From a checkpoint of a small transformer trained on Wikipedia: capped logits.
Each number is 128 + 24 x the weight over the matrix's rms, rounded and kept within 0 to 255. Layers, rows and columns count from 0. Numbers have three digits each.

# layer 4 MLP up, 768x192, rms 0.15, rows 554-694, columns 144-191
124145136139173152114146145106119096120111144146122146137126140102127122157091102111174112160168150162121142142195134156094110130106116154126143
145125122165115135114106169143114165130091155143138084129133115119165129086136136105090119103166121115152120109098123112163145160132112142126142
117148111137143103155131069127095105090113113126130136123111157149131131087144106110156145087127164135138124135118100151072133141143165104103104
158165139150154205148131058129140126159104087093105099126161129106167123128118137166131148153132107144148133138111126120149138153162093151135084
143119158104128106095139106119101102125106140115121128147110119145092123122126143137107098139100080117125123125131146149168088108086163144128112
141110136145119106072139154162143180074153111133093115131117100138152096099188138102142118151140106125140121125144173090105126099135095137136112
153110133186139140106111134080183088093171138153132130092129126182146132102126089133111104091129141149102097136136139108110094092157121132138183
100150113148083113127145107131140124134118124087115143156136129094137083143067111098140134170125118094143160133144121147154138168142072156142108
172151132129125184156123153118110126117140131165157103152105132110144138124127123116119177168160173102095141141117105126133095138093134141101104
152123135106150122121094118132144118152099152123122113089109174126145126108141164134146130064111107105118145156121121121160143193130139129121081
079120125132082054129092086110119202098158100125123134054147144100125118155175111122135112123137102108112174122108155122100124086113142130139104
130147198167100102145166135141097119124169158168104174142129128151105124131152142149087098095137124117106141171148119104140117139112126162158094
163116125159105149113136124124138107155138166125116154140114141135162078105153132103163155182139122123146122148136113095094133152147129163148110
082118142188140133099144135110155159143132167119071146104119151146102138158136104134160126138124087109134123139149093104088143146051141167154101
171101111171177147155116130097105118124133150138143160091126108134136152118147073181128166098095113123115139140173129139090117111122129144106128
135142131133076129086142129127119091181130135115106125104142096110168135149159127148120155128109089117161118112118087139131138085080124109124094
111117092095148134148172127121143122114103153091103099113151154107157208159108146122125112122118095145136125171101161158135124118132158155120113
156106117139107163133117144135140134102107118121093154139136111124139157166096123145118129085129152112148112120096143113140131133089113154135183
131145095161135130147116111122150123103094089135134086141132081152127148131123098152106133147146162182188105108176154157146145074134118094107071
154119090142129116121139107132141156137126152143148152138148111149107111148085132073119147095129154113097139100158115115130108152118137146105114
132120104109140142139133147089148126141165136156144091160139137098179130151134133193167132136148098146147117106118167169132152137114128118150134
105111101121147134110109150136156146096104110084069096172130147113117142123129134092174113083180099099165142118124146120133134086130122175155092
113135130160120110147150125131106156149113174102154122139114159090142189088112100127140133139133090109158096135077126126102150156114148131130147
103115161142158091126124081123100115159114103153108123148116158160119151112126154099155107143157094135113139131132120120114129075164106135077127
080146133105117159119086168147137107147128140127159144122136133138107127096113145109133109152131093130130134108141128121110163108036153146120085
135126093149083116097108120122141161118152120166143123120144144123100141138136131124112126117133140133174134114120174113150171176129177151112154
128119103152155148149149152102093114136089124123103123126111093128087125139114117115105147132166127102116114123108149102113122132069143110104122
172162140123129145114162127159141140153150134106109116109145163090137134102176141120122089162131119136185119137114064118102098108118141131127060
083066144144116173117131153177118103162122138139100178100142154088158150147135113113167140154110132133163103080144093130165114141128133113100129
096122105155110146127125126100122143192137147161101120143141133127135123083151151121126113126164116122096163130166130105106124114117124090128158
154148150179118129089124121171108123119155157121109105147157111116128140099150126134121125150111163116119167124118128124156135170103156173134142
193140097136140144119084172114133122140113150133142128128169166085196088150156092112144217148084143148142166131102096145168116160159124128164076
180087134143138103144130126101093152146159129144135177097128099122107150117141081109104139130140109148122124092076112140109133122126125164141101
152144106122159106178085160123115153144136121160119115132142144136162115092158143141132141154105102110157152157145168114076072123159116195138131
136075105149164047092146128133147130137117133164131134109110129094108105135138111120140117115118104151138134149141127131098153131124133155131133
154158155097112108128119097172074119119141146138118141139155124117160083136113064078145105115118161132133151119102121120128100160127140165081117
107135133110060108123157114105121145139173106170135110101111172158122097108080123158170129107126119121183115142118185110107142072100133104133152
157145111161114112134127125104140127152137112107142080129126126148136124125113067147125151160120100113182154138166141101099140141131157121135121
150122131122117118072144119109101140112127134118182129120127136129127165144130116119118166127172125136129085120126160150186102130119092136132144
124145172098141115140134098105117079098140076149166134087105162077147173078149150138129112139101095155130147104134141126117099133086129144118156
131109137107109146099160153104145130146101121089128173148156094096129161113115124127135089144116131106137122142092094144127132141131136121160155
111107172121136104112098145148092091116138134147132165095103095158116123162115124113141116107130103154154058128163144150116094156113149084079141
160126132164175140113154120142132155150096108078093111110155139120109147126173119179110100117130115138119108131106149093118096102107148127072132
132136165099108145153138118135124138068144135126134135135089102118139138156145121146136111157132130155096111148093149151200104135107116110109117
118102161110070128152107130083063130115171138121139085128142146134127161138110125166124134137100130145139175105128131145139135139165128140144101
139099127146132126176158122143128120144087135113085149106158146137130130115154110149106129095129091111139126105103153153106106151138139115120126
110113098157164111161106149146135173098131121096103103104161108117156133104122170095138116133174115104122153148164124123119089129104149146082114
148142104128123135136063171150139137108127132168141136123143103118118171152161135084094152131147114169158105118095150106139176146098137139170131
126131139167131134134135086116126134159118112132131129145143083080173114082133081140106123113139134146162131139153128133160153118111159135158134
135104087129146087195140109119116118162149114165112124117191145152120140129145104131117123134134093123168084173160141123122095156126093140153129
141077135116186101113151144161119128170162143137099118122114163097134052113131092145112146148150130180128109099086123137134084128131140098134100
143137126121128124086119143142122099083112139091107071102166141109142138173136145133126142125140139094139162124122141162097153168123167121146108
148121130166113104124090126154153090170150109107129144172144102167110092147153132077106155107149120080145106148163135124123128110152095143149090
143123158131102136089113153133147111157131100128120128111114154090102096101159118137169153122149120170137121135177107092109105111141138095130133
131144123116137127087113169135120091111101108163117158099154140120123133149110142139149084134137158137155136110145128111120110102117140144120123
120147130097141172160167155129105090101167177133105157103140146115132082057132128109144099130134086089151131134125166158124127121109096097115148
113125107110124153138053122087161149150104065117163074104124098111140137182119124148108155099129112170184116142159156149141130149097111130144152
134111164112120119085119120144150147129132138134120136157114122135140136118168069102148142170133130098170142116131154107090146063138139128151104
142157114142112098147112097158095149105101172152132167168123127100104116143128124148160131129123130122090209122098157097135125148111105126151121
124138185068153143145128130171123151153096131109111104143106125127094128104139092119108140139121119117100131114139139111129105132117125160140087
088098138191119111140127103127104128102161141125121129121116132155161118125104129134174092130144108110148093150111130148127168151082130114150131
157160123137161115117097132107114110106105147087149115149150106121112147144120131139122149147140102163149113162128070106148113153156128137094150
147129069109118133151131184147137133131112099115069109079120103174110107094153160133102067124110140177144098168103159140115127177153135161127113
138167123127142145137142127176110100108121119130154113131164112114152125093120138097114154156144107100145119150136110117122153112120131130114154
121117105170124128126147143142147108126132147116084101102142157056074113146145118144137150143152149161107117145152104117107130109145183153140054
116119136146130145142114160108102150130151122125131070117131175119137131167098116125115121147113161160173100173138135140124135101143138128146151
102106126163120138163139161173143133149101100130147127156140136160098152123110132119112137089118122099133108120135143150125118123112110128144124
092105115132130115173128140124133143114150148147141115132119117138146157167153131140149163161137131160142102134123141156121125132181113125142147
128155087111109129130152129105125098196166102091128137078120105094139149121129112119113105157131149138147129136110146230099109120131100164179103
121136154153129171157140140128136116150137149130169141119127130126127133154093100181121150100105136151146165113155127116162136140102100094103145
150132118154143177140092128120163126123163127105109159058089131129170127104168131086159108164142130142089117112150140125130096146115152132128160
128126100110143120115120110124096114127133142147107145117109126135144140131127142128144135161098111146130109161104107138133112119141138122106126
130097111099112126119151157159099141144173129133127099104112097110144152134152084138118154106131138130123110152120118139186106093119089105177157
089128125095138095100107092116117131127142136096177127123125156142103127127129126117098144099130159122157127150135100129168149123114116135119129
139119107091139139167152110122133112120156167130137175120110145110085126094147124152140145152119132161146110135098135095129088168107087117117145
143137100114149165131073123126119081119156128102076168140141102152100145138125156110128118152171193150121095119114162130115126144105140138151130
140127108156104115121138125125155142100129112137141142093117175105110105118112094146133178153107129119111113175141136129161173123137125146147129
163115127136124103148089185130146091129136137081131121087099170155103158152121142120164062117168106153163135124137119174156135127122136100152146
146126160126125126126130132161142122120093138084138151130101114109109139114141141090143126116179176154110104159145121124110149102117084132122110
094147152137160124074089133121125138117158148084121169064145156094142121101097148124129141146152166091108166144131146142131067167139123145169121
116098076104137108107110123132154136147091132149116174158161138178119117110135145134120146082136135112122093128149120107100135144126114134139176
132144116144093081127129155141157113111100067113117139150155162116133125144161086099148104152144138162132111162126104128100142130100136158140124
197194075124110140161116168136119142148118144131127144201130139165132129146104089133116099170096131158119149121144128121136137125129129157065099
144126133142133144100124167117085111114151135145101169081145097154132118155128101111151099091133104091155159108116146155080092141099093135152137
148145106106135135124123154104132097102140155136114128102144099124143136106148125078107123083128112146140106135101173140146115140141145140080101
150141120158150117131139139137073140112138120117114121113136161038095096112159114115103139140124134132122134119125096157147106183145135106097193
177079115127139108120130141102159097162121162150164146116133119137141163126113155126107095087127124128114134151156134113152135089114095136159145
141170061152057097166230145134107124153115125138093179117110116123105152120155143112123112129181126114160081144185144115081132146085081114131117
152127149125150127145180122112125171139139107153116123114142132118140119151133150059109093133112133167083167138138108093128131122151130152153133
124118072106146121107082147119097148111152139100126130108120159111133112121138113096167122159095114153114127083123153131123134098134112157115140
132095118133131128142121137130133151121148136144134156131156114144131098089124127163077129201134151117116101116149139117141103120135154142160156
138124131105084142162093111114144109106158144159137131146076117125130141121109125116095103162147103153119114096142155121127119125099105108080137
104135092136116087154128118130101143118127102076103080135180099083200086091118101128157133163165163208148087144051103091111090110113141104114119
136128153122124111114108131108167125122227131135120095114111122153132088120130093175167179165137120179130135146146114111126114117090138133137106
094137150139123155107115119134142134137127089109106138145100094143099092140106100119102128132116157162125124155122135149128129140076116107100172
133141120152136107111106139122143135132183130132136117080151102132146126123105099158116171185139100179142113126105102126081101122140145156106096
135139113119142148139118085148113101162189108109100085107118112144138118143119137113162140099141123158131122114170121126169088142095118081167136
115164131128139090129122108098128115121147111150144136103157153129119097121122104097133099138098099112100123167091146119096124121101101136137111
111130086153119112104150101122158106144127106121162145109133123135134126126167141133108140070117091122154146111119137133125150112112114086141177
132147120132100164125110160139081110084118153169119137173100092103163162111128104142137120136113123178123114060126149135130107143075111162084150
106125160147163116118155123143146133149136136150137124142136139130119088111099107116107144121128132133112117097130142127167137073130117113118090
152164106151136124128126116095151154119151117133118072142101107126128127090086146163159118120138119174125146141110177092119134128138127080141132
114099115135140142174123066136112120107143136150128118118137156145139156137156118105134116146129133140156156146160087147136118102111120122135147
142096119110093122119070147145124120094121115134187146143180179147111092162069081101116111121145137170147104100151123158146113135157095130099118
108138162109117143072186103126125115118150110093130138103146100083172072091135129141140106100138159111132114123115142141130116173150125113144134
131153132121139092142116128103128177100108179075109068138125120107070143155124142116130095111149153096151141157149134122123126113123171105140137
152078132143130143111120155089121127151152116125120136105163141147142129119144124141099121098093151112140093105150123115174111123178118121112113
114073094143144147119135081138137108107192122128120153173123138132123146175089162134122134120144101084142180127111130131153120088106114146100100
124149141122174088181112182110135144140111143178160102123199080121120105136151128121125123156125124129120140145144128096160162116118096186155166
145133130123161112100147095139115147124073122124136131128140145134106145104176106143133141105140156127132115129133127163151129063132111090104156
109101129131095130134125149125143111087115147119101126140149157126154103124122128142086113148154151095161128096135136137128137107102091155164174
164108116155108092120159142132130103150138142155152133156112149117130157128109153151148122114138124155157125130108136108144125102127098122147124
146152100126113141117128152151165148077126140120112121127153088134102151129096112120098157119151133113115181089144145133141082143152122071125073
131119168121145148064094153130148067138092147129147180143167157116127138089089098129132081136145110154144085112128167153122129116129207086146098
115111148106117090150088142166131106155131145106120119142141166139120105167117158105145117112162135113118105098160138133140126154108125108123152
122154133115145113129166099151118084137118117146117108121130140128156139122140151140126113113131083132129110150107133153159110121142115101138142
129163136117140094112127170134068149106101163123126099133131114128158112077094138140151127078175087132154141129097098189118091109111157123073150
087091136122126146145097149136117112129180142124141121142165105113174148125145126131117143169126099172148131129171139060132115098128130142130095
085124127103083137109149105131141162121123133116131120142140151136158132091106129090188140138127140117126114114185091092112117113101140125154121
127125120095103134115127117076116151134114152126121153095145155092176159133172098175121144134143106175128110125142143096134098125163100087133121
136095169159134109138135152091108159159088137158134199140133128127170124114116126110144104068115111105146108106146191120126108125160117125112112
119135118127134060100153137104107132152084081138094129197114127119144143119097143129106149132134160123141175149130075170152090139137144120081129
095121117116133123132128129154147151114126103143108204134132125109076154148137108144118111098153122111120150134143130097125108116103154123137151
139160146126092088152147163141124096117088127118106104117082134087145136117154132127140160161153150098111186127143092122165065118084152159144120
159136131144146099115125087093116144136138145096145155112148130100134111103132147126083123143110160135102097074109155107120128106090088101121090
140122111125142107146119088129128127149130152126131219118134140136119147132142125126146125161126081091089150144132132123145114135123093120158133
114171121127169119124118119123102144098129146133100210110127163136136136074125082133153069126155114137158127107107129139131159124155105133084155
126092164112115104170133142156109133167112093117205083156181162132135136146126106136098124089119137110131168077140129128129094092136086132117126
118132112138149118126107147121113152168125181126118142125115161115153144139158082139132121142149152133127087111158176131134130086110084131149073
129121161150127120105113111120118129088115126134128124156139133097102094151141127116149120113109134183148134175147131112166112144125130135107094
122119114068133099094162091095166094118078125121187149125126149106152139159097163157095160108147142172121132141131136118104128142102156141139132
135148140139148107158135122133147131123114085173156142156114099127127134087123111152135144139119148119107138170104141109116141120125118134120190
113104108136137165117112110112156121129138150111168148160137114163151169128148131131150116120147104142107147180148134148190105123143160118146120
105130125121115166114123138145117112135101128120138083157135157129158091142162151087108118151175112054119137124133108162114115143110149138120120
148112138089141136128168148133118092112112107158083146116064130142108134104137122174169113136169097112142119131115171122129152110123122185172097
148076142178100128121154133158118117116132128111121120097143171132138156153102138122103177127109124129121112131121142157128109124129140137156142
139129126093109130113142103142098106103122108096106123098147154148117113176154119096122139084137112177141139122126100141161113088127107134131089
114110131135148133116125118136075138116115129130140127142127104131164140147133164140136160159148122148131137121139146111091151145118177158061081
176123188158085126153106138149150112155134141097106134153113118137115108135142106157178133106177145140101135131105146078164140152131102136101117
130132062141107156139137138148081151151129133172180107133111143087098134078100125112094165128158116161140166102140132107142123091138083118125136
113174124103108135114095142086159114116148083107169164129132154147096144100108179124104136105104108176156141114094101148116144104147100132139114
# layer 4 MLP down (transposed), 768x192, rms 0.142, rows 554-694, columns 144-191
129105130101149112097130115120102152111118094145120127112123162119119117122085124137159141109121091147175148137125154111141128117136163135139081
120133126153108130131131121130111112175156105132119132112131174151120105120085142079122132148123140135154145118113115094101125112101141157089102
137135114115097121138130141149128144121136116093147105131123113131158112167074123089138117125132115102118107150124127094131084133069134151126132
135156132161144111155084128108125154101106087129164120115131128114149108116103139120122158128102123136124131123180115162132114103148110129131134
132089083142115116123102118110146137141123126156085110152133120110156081139136108157139069133127100160157135125091111132085108124113094161106125
110117138167191130174111126133122186161089149074110080128155107181099121142138109092134169126144134100135099150163139196052109119159178158131118
126177127118117132112150136108153144107108129138122158137082110190146136103107113110121113118082186125105125104074121112083153127133112132131123
084109168100168134147126137111106138139144097126129115099104113146073126125118144101139124120131169105104128140167144101115115114077081142133142
154121115104116121114109139115118146144121109086141101147120071140142112116114128110140085069118127122182125143136117120135131116146173136126116
121092160182115118160088129130134113113106197133186096124154146138097129136129137134112127101158137091196111118168162095176135136145131164135111
110124194125089145074156104155092077160170133144122092133126128097121113106153147108183104123158140112115092118098123118073112141075146162094155
112129091117098159150125124115109136134127130111126100121142107131152125148145110132127129150128113151119105154124122164128119137084147104077163
139123134076097133133155131130127126109145128106131138132096134160133157148102089130107113137145057147135147123099123125113118097074130079104160
153144109120117144168146077153158115091109156134151142143138089163085101142102079168121125140164076160107162138108149133106087143145121108117135
126149142080142170116147163136163120105121155121138126150138125143108136148110098174143147158152092105157161112102119131152168107139116126096127
178114098144133157124144135133136163152144163111136109114150090136101126144110110131127163150144124131132149100127131111115098099102156112160084
156157163115103081145115121125150109125156179181149156137111156139111126117090127158125139123121117117124128111104111123119161176169099100127137
140117149112141123144119164140146118155152112141163152124137086168123124116151149138170144148126104124118150167127134143158138149147087140164097
120166112112104133158145140127139153087123132154114117103128130078141159135140144130098112114131177162147149103159145123175146142175073079116123
135103101123117176129093107123124124139123107134122111107152129142124105113130112103099139181110146137085102118095112135136138143133149137126128
152138133074116102096121137106147120145144111105133104115113120126099101170083131115197157150113157106164129116138121132105129110186115095103132
123171121140120142197106146128146104149088124099123084140091089105119103159109160109115116141129152093137117114125100162078094100114086144109143
198083113131118128093129122167131139136141114111158142145107129185173162161121138133100105130145114134076161129128126144123146120110099120160124
135147154153110132091172125120109110133142108153127127120123129147128115097081136105115115194103131184139149157127156120174148129171106145127115
103121126112143151106125131138142119165118091150121135108147098110113161101169133167124167106177128128180122128121120137118138091159140134091131
113084140134157118141135106104133138147134140112113127123115088111086140103111101147116173157150110124118125084136150125123128159097120154165136
122136151140145169185143166149119126122136129115125121097130097146142119144113159146156144118105147137113119124123114111095113126127124152115078
162158147128077096130128146076152108118143114090134162123149154090116086089126097091148120160061153109148171142173079097139112117118140148091135
131107135150162181152131153144165111127080103177140115087171152116130142146107140135117128128125160120102067136090127131118138179114112116118113
121147137159146140159155111150124159130143158130143129102082140154110115120127163128131130098135128133110121126149125155110128088134118115142131
132135134135128106103111137179117082092152144133102130145091147140163094144134154146143125104156169132132180094121114098150199129137161126095107
119120125139129139119117097160076112124127130094144095137113141111157129119101152115106105167164122123127089091138147155152143109160116151080133
116118126126101143129126142125106125165111164162104163115152095146147125140127106174135149127136110154086140098134088171131117107116099137097109
134128063146136130162136143167176103086167094091142141151147118121144140124151111111120105112190171126119166108143098109138119137138127135093133
154148115096151161107162175152146130135119106191120137134148086104124148124150196176139116151077141152160170128161149139146148119110135103120123
135120101123131134108097150128140148092086133155132116118141132135163120167128117102111119162139098155135124142103104137158149127131127133147081
115155088133111155148137109136087146122149127108166134129124123082118139148139117135126144157190146171165117101121112116143143102122111123117114
114155187153147096208117131132131098182116099096158144128132152134123083134121135147131112181129122116124128176150107151099127132179158143189059
133122173126084112089082138100094122139120120091113078145088117165181109144167117092175130139159136128138160160134120147114160127134115122145131
146127148144114109131133139120109107118067120122127134144139148145148136116143145139108185121110103097119142169138116117112136123118160137125112
129129163145097143137142111162122116113092164136126088116117180092111110142109187102133126091136122131158140167107121111126159156141143143152114
107119105124163088106146122138144114122128145102080134146133089110081128114135135090172126130103131133127118101143121082101126135140118140168110
100110118096155115118097122166160136094157110102081126111107130120167161134102096104117140147122173130086164109101108130175080096093112096151144
189146151118071143120142153123089099136147139130108111120087148112100109123151126119095088136116118123159149127139097123102107138122114132087145
085133162089127123138128113110052141153171105098107098142159123127093122168173145126148163163155063123124141182114155123139137079109132131145108
136139119140145148069103116129125130134109133127135166182090121117131129144104162124135129168136139131118128124148152087109138121124145129151136
115158159155143115087153161116113162160130152142129117123133111113140155092096174105149163134147077101137091149096160120095133132130191157125114
148132104130145128157065142123110181130136171146103102158109063091175133136072135132154113149106085163154130125141139088140134155147110133158127
085131110145145111155165119121161110090162137140153158162126110105106125072166139166094166114088152146159146137158134134138180172112145134160128
142119116097091123096134143171125105113107132170125129114086126115119122112072163103140101096139142111103131129140141110116157118146114091114141
109079141096166157176177131085167171167115121126150126081189078150109136135108162077103159153158167142140077118147128152118142149106100154111085
124110173117142119084153150121090101130159181123139097128121150094139114143157115101131136125112121095126128123151144157171145117084114121168146
112126112081106105128138110155131140140148120078111088136113140131139140131139147143128152124133093138138154126131123088147167137136145143157111
165137195123146124131132146116086108122127162140112152085109114132132107118142128146160147112133156135096110102140096095123136136128163124172137
134145121131117137146114095133111139133106109097142075108114156147128152099132094150149141157137119132131119087129122132111127140134142108118085
087151083107145151136120156147144117132116139064110084130100124132071149113165175113101176130141170139143190123085142121116116108097137110131058
109146192096111117132108146143106116136132116138177145169134102108141150201140164108127107117161113130111121122115139112125176137125117101141129
139114170165136159058087133184122108109093142152133134147160140153152163125119134146109119141100101117110109109148142169120140127179148136172132
120126088129103125079115072144142131139098109135127143142127137054172109165102111136082120102125111100147147125131132137134144134148159116103138
132136120153113134095125156124156127110154102122092130156136135139108152128157098114122107099135123127128086108135161132126152138106101119122134
114104118163145115136139102119116105171127120145134163135113117147099191074117142161117126109113137132129158164116113083143133186084129128118125
119149100116161140154146112142186145100131133113154128133173142164150131102132130126135145144137119149074157102143103096099112155117154128115136
063151135067131123145127149147095157147130115106130110112146120140096133109166114123105114121122100155087117146116140121142150175113124147150160
111144134106071154087110104157110148131130121130115118135168133119118122092118104133145128119091123064093111074117146158109162154148121126127166
158154140133121148148142104132107093113120118163090092124103118089115122128136143165146128126152090122140149146148137150105133135139126141113133
097157132127151142149143146135115110155149111137098129137122145148143107119154108149149097110108095090128121135123151107114149132145123141128159
163124157115137119098142119139104129099127154157136136133134106136125141138133111176177168096134135161136123129089140103173117158144146104138151
105095115130095118206136098179168142111137091139149145156071161105107137127050103169164155117122157124116126116123101128126130128144116092106132
216145142114120150143085105111138140170169131107106151124175137156163145150123116095160137104149119127118078151153157176150126141108124124158117
096138144109131111105096115121167110134116112174137150140128137136142105172108136175100147137165125148073134123170137143126121164108151122104111
153109140107098145141119115084172110146130156148109157156112117149089107120129109158108119118117138128148151131123118097131139104134101146122099
072114127129131141130117141120136165125126166143119138154186173124146143159131125157104112148136128100118120153112106128156127146103130114140146
123107156132128147182151114120129144150174149142121069080116131114145136138126112131170126080114123104138123175122101145101113102129198111121110
123139088110112101135141166128123127113111144120089147140130157160122162103090135141118146123083158168150105137191132144163157104140113121110164
115106154101107121091149125098123147120114169135115159180167118147102145161145106116099149119155132136111153107148123126131148169143126148130138
115139161132167096104154123122078136106165140163113134170090120092110135149104164131101118096100111132097124110135154173138153144107130128109098
125135085095114151090103125127114130094135148086094113142136146110127142157152121144134144103135116163124115171129123140108159126121151132135139
118134129118110095115168140167124126123145110118174177142106124100101091152122157107103126161105118098118116114127193121159131064105131179126157
138153116147145107125111131082127170133134152157121097161150134161139124112130105107146156103106137096104133169114153160135178125114155149119116
100137133148112125132179117108166115120135103125135107115131157163103125133123139188131115103093186141115142165099128116143117143114124154146176
167140114106104146085093138118102094095145117150079127092154102093105144149093130117136102124142138116135125143091087114114130115104129131115118
126120126142115105143130164130133147118139141092103115137143158139152103113131145140147158139106151171167107137098134171095107103111134140105141
180129147183157126131143111122136102097169140166106105139134133138169121134133110146118164108119139137132104126096161100170096132152113133173160
162141134120097136126075180147132135140144110142134136110124123119147116101166142092109124178163165131104167141185122124114156079112149143175161
157123114109067163139166074152146145130102116125120122117115129165124100101109129132161123126107110127140125107097157133155124102144130137143105
111125106098124137083125116119108159130078125110107161124146118120105156141129150124117156118145150130125103097141161110158140092082115118188110
104147088087144123169082096100118168130080134085150086128135127118138120147178159117119080124161144132124145152127129109126132151108107138121141
151096131118129132131128142084128128135144135141166096119136125095134127097142126108114155143141145140121096130116130101108141140165136093154141
152130117143101133122115154132079137140179112142116130151186146105134088106148099101110128113114155114065122173118145127161132111124149164132110
126123128142143107151141151129121144171124167115093132109125132107101137127140101121155148135105138142156127122098095126105159109091103167117139
090142123121128148124128118106133121142148126159122149130153154113165136149120114139127120167103129115131121153140099149116122127149135137110129
136094124160150119135174103142117104112117150088084106108150153108163109102096087116165148112156108105101153137121092163141158167143143103140115
098132151130187135076060201092166154062144100120118126139133128147147111130127095101112183107161130210139152071156123119125064111087185092144090
143135115095153131082120166116124145120118142103136086138130151163141121143064105086103130146124122129128166093130144144135121098071118145121111
121132146111155140124090179183127149135121163152102110133130127142161107120127103127134108161152108105104073147110122133140107125134134145110103
060104132104136143124126120144158137142153180122154151095142077122127095133062095073154156139143091155141106138167183083133164151133089136109120
139106153090145105133112133128151136115100117129114098164092104158109118115097090116122102106120149166123099094128108072150113165109129132112121
134159125127136157160114142085108142111099114148149100151125159141136173159081110106133088145081137166113133094137126123151107099150087110127175
140176139172092105103151144095097143130110160120141150139125164120139132156163152125146103148154159147125144157112138113099151183145151132117092
114157118098134154164094134149137174122146095135081097105102121118085134165112149146120133137136139146154107097122152060175087138085146081101169
073149142124089120131168111094100108128130146138127154148115136099136121109140098113101107144133113192141137157128144121143103144113166120141090
135059117126149149173129116133172133101130100080152109135108139154154143172110120113184093167136164172123141109119114126134132111105068147104135
113161136190164115164132142102136139098164138130107092119081057128126134153148125106177095139133181188126137120114101117084122142106109154103110
100117169150128134138167115176109143115137133123129138089082124155144117142141160131147121124131128089119084164099085128124122125153131102117186
129129133126123126107113149140135118114158100114127124155126126137101176159133129137163120107143128115160132125113150151145120133135135145101101
132175117143125126129120149117101151137148118110156064150093105109123166147102160147111138129110126114134064167188115159099158115144149109126103
101100134154131120147101133148132126158162110139138124097071109133142133128135133133136098113148143134180158137141154107104107069092161153161138
102147108085127130123136155065138133160145195123133124133145127121073180145118109119148152126154148112116147140148130134104179112156078130082081
163135130164126135120101107166120130128088123117147108105105115119149132126094165080132125111086095115157095116129101156150115120141124096152091
122109139145131130127142108107112106116121113166117094162130162128168137115128091145163146120120133119143123147158102110085123097094121127114145
114120054158125109146122094113143111137146120175130110152096147124120138135105109137134157097097114092098120139100139113128120105146148144120115
098143121097144083137148103125100103174161095118133159128139133142125123105145137082112145126141140116129122120107120093114137166063147151134152
136145129090139157112109097138098114104136123142065141163082115139112139151123083083135124093094175128163114119120140124079141127146144149118111
103107129093132091134148097106132160160098103112123148119135175129144126126165164090146075084116080093091131132109096152095161143126091159149161
128122102097122136107126089150133133113129128054089109163106106140141127120142105147152158098115146177123126126203139098146142130148169120083123
126099113132091149088112177054151154167145116118156130072098139154090116114148104106140136109109085125084166082130124087161151125124123111105136
149140102125134134158099126117158144121114114122090127138126118156142088122092146094135171148095134182145150070153135145155105134137116076167164
096097156100154084134100172139119145160104113169150094133111110105134103134096109127123102177176130148126144151133150068135101127054099141129064
127073092149095121157167133107124156121102098157123120139130151136095136163144110141116142093136105117132102132133093138115155145136123124147131
107129119134113131140111113154117071170200132105136130111125125116184143123136168159141103131145141138141143137128116179117100124127155125116170
164143064121246087123100148174116126129133116145126165159177114150135159123109108125103122111181136126086110146132113109154116141098101087104123
113099166131142108135139109112127169136145122161132122136136071133206086124124222120141131144123127149107087120158118128114139107146085113083105
127144105135136060160133146129102074132165115113114151142123141138132141163146151110145139109137177149156124154154127061168140121096130158123160
106102133138151106148118141112154116141099130131138111115156097129116146114141148111113096133141148153139163136127165105122124117112134097081120
128114087099141134125125083141131097117114094120084132123126122117101127106114161136115139095097128130136129123125146148138115129158141149127137
121094141103148126124144126133098111157163142157122131110109119172167125164124154149097072059164085160112091129151122171136134135180107122147148
137120136140144128189143123130122124124088133167129124125172125128154143116104111114114124107106123166151110126148128113125141142154131156183173
142145122092130179126133099102090136155130132127107142117129145112149139162163152099135141142154139142100115167134112149086137156140154127100148
144181167141113119142127142157158150171161116154129140112107136081095159120116130123107121151134164102132141098157101144151112101140090105141093
133117139152150093115094117126139135111170110083130119163169123093083156098132085142148109080146111118092069115106123160099121165080190156147097
113121101117105111104120103106185164096134146154134128100124113098085153175110122155147136086133126145096147129079107145130149131134171141103098
122135129127129153166146145100137109128125145121127121108138112168098122140132136149155153124089155129125183143158147130130147129154126107142151
153131156176118095106124144110125113137106126149155117102132153164137118139100128106153150120088090113153145122113152124172132158135139123144156
125135082145102121158160135117133130124104110132085104127151148128162133180099120156170112149129145140143077115106100118154122132145108086094104
090105105076168127149114130116144140119108139130144114137100125151119130142124132139178127132151108071131140113151098120124138082131162154126132
119117112145106127134141136154128129114138117126116124097128175119117136126165077105126096114144154126087114122105137119166078141111153084106113
123094129127111098113153123131157163167130116144151110083141123166162092142130108139116162151163116123111147125117150122118182128115088131169099
132188176116113151132144107166135122097120113128111125139076131131101125115129089086125136074129124097114130121083121107142141170134181118114151
126118215141122135104113166099132125128122131149185130086103114074128158114138060128130083087188134086105094126145127110125134099081133118093161
120140119141162104122109145160117156119140097156126134111189149080109152128140158135134128129093120101106098101111115150119167112142133111121097
110120144147189126115116133097152156080096127110116151152150134141130151124136106095105095126148134044132123126092090123126136086134108150105108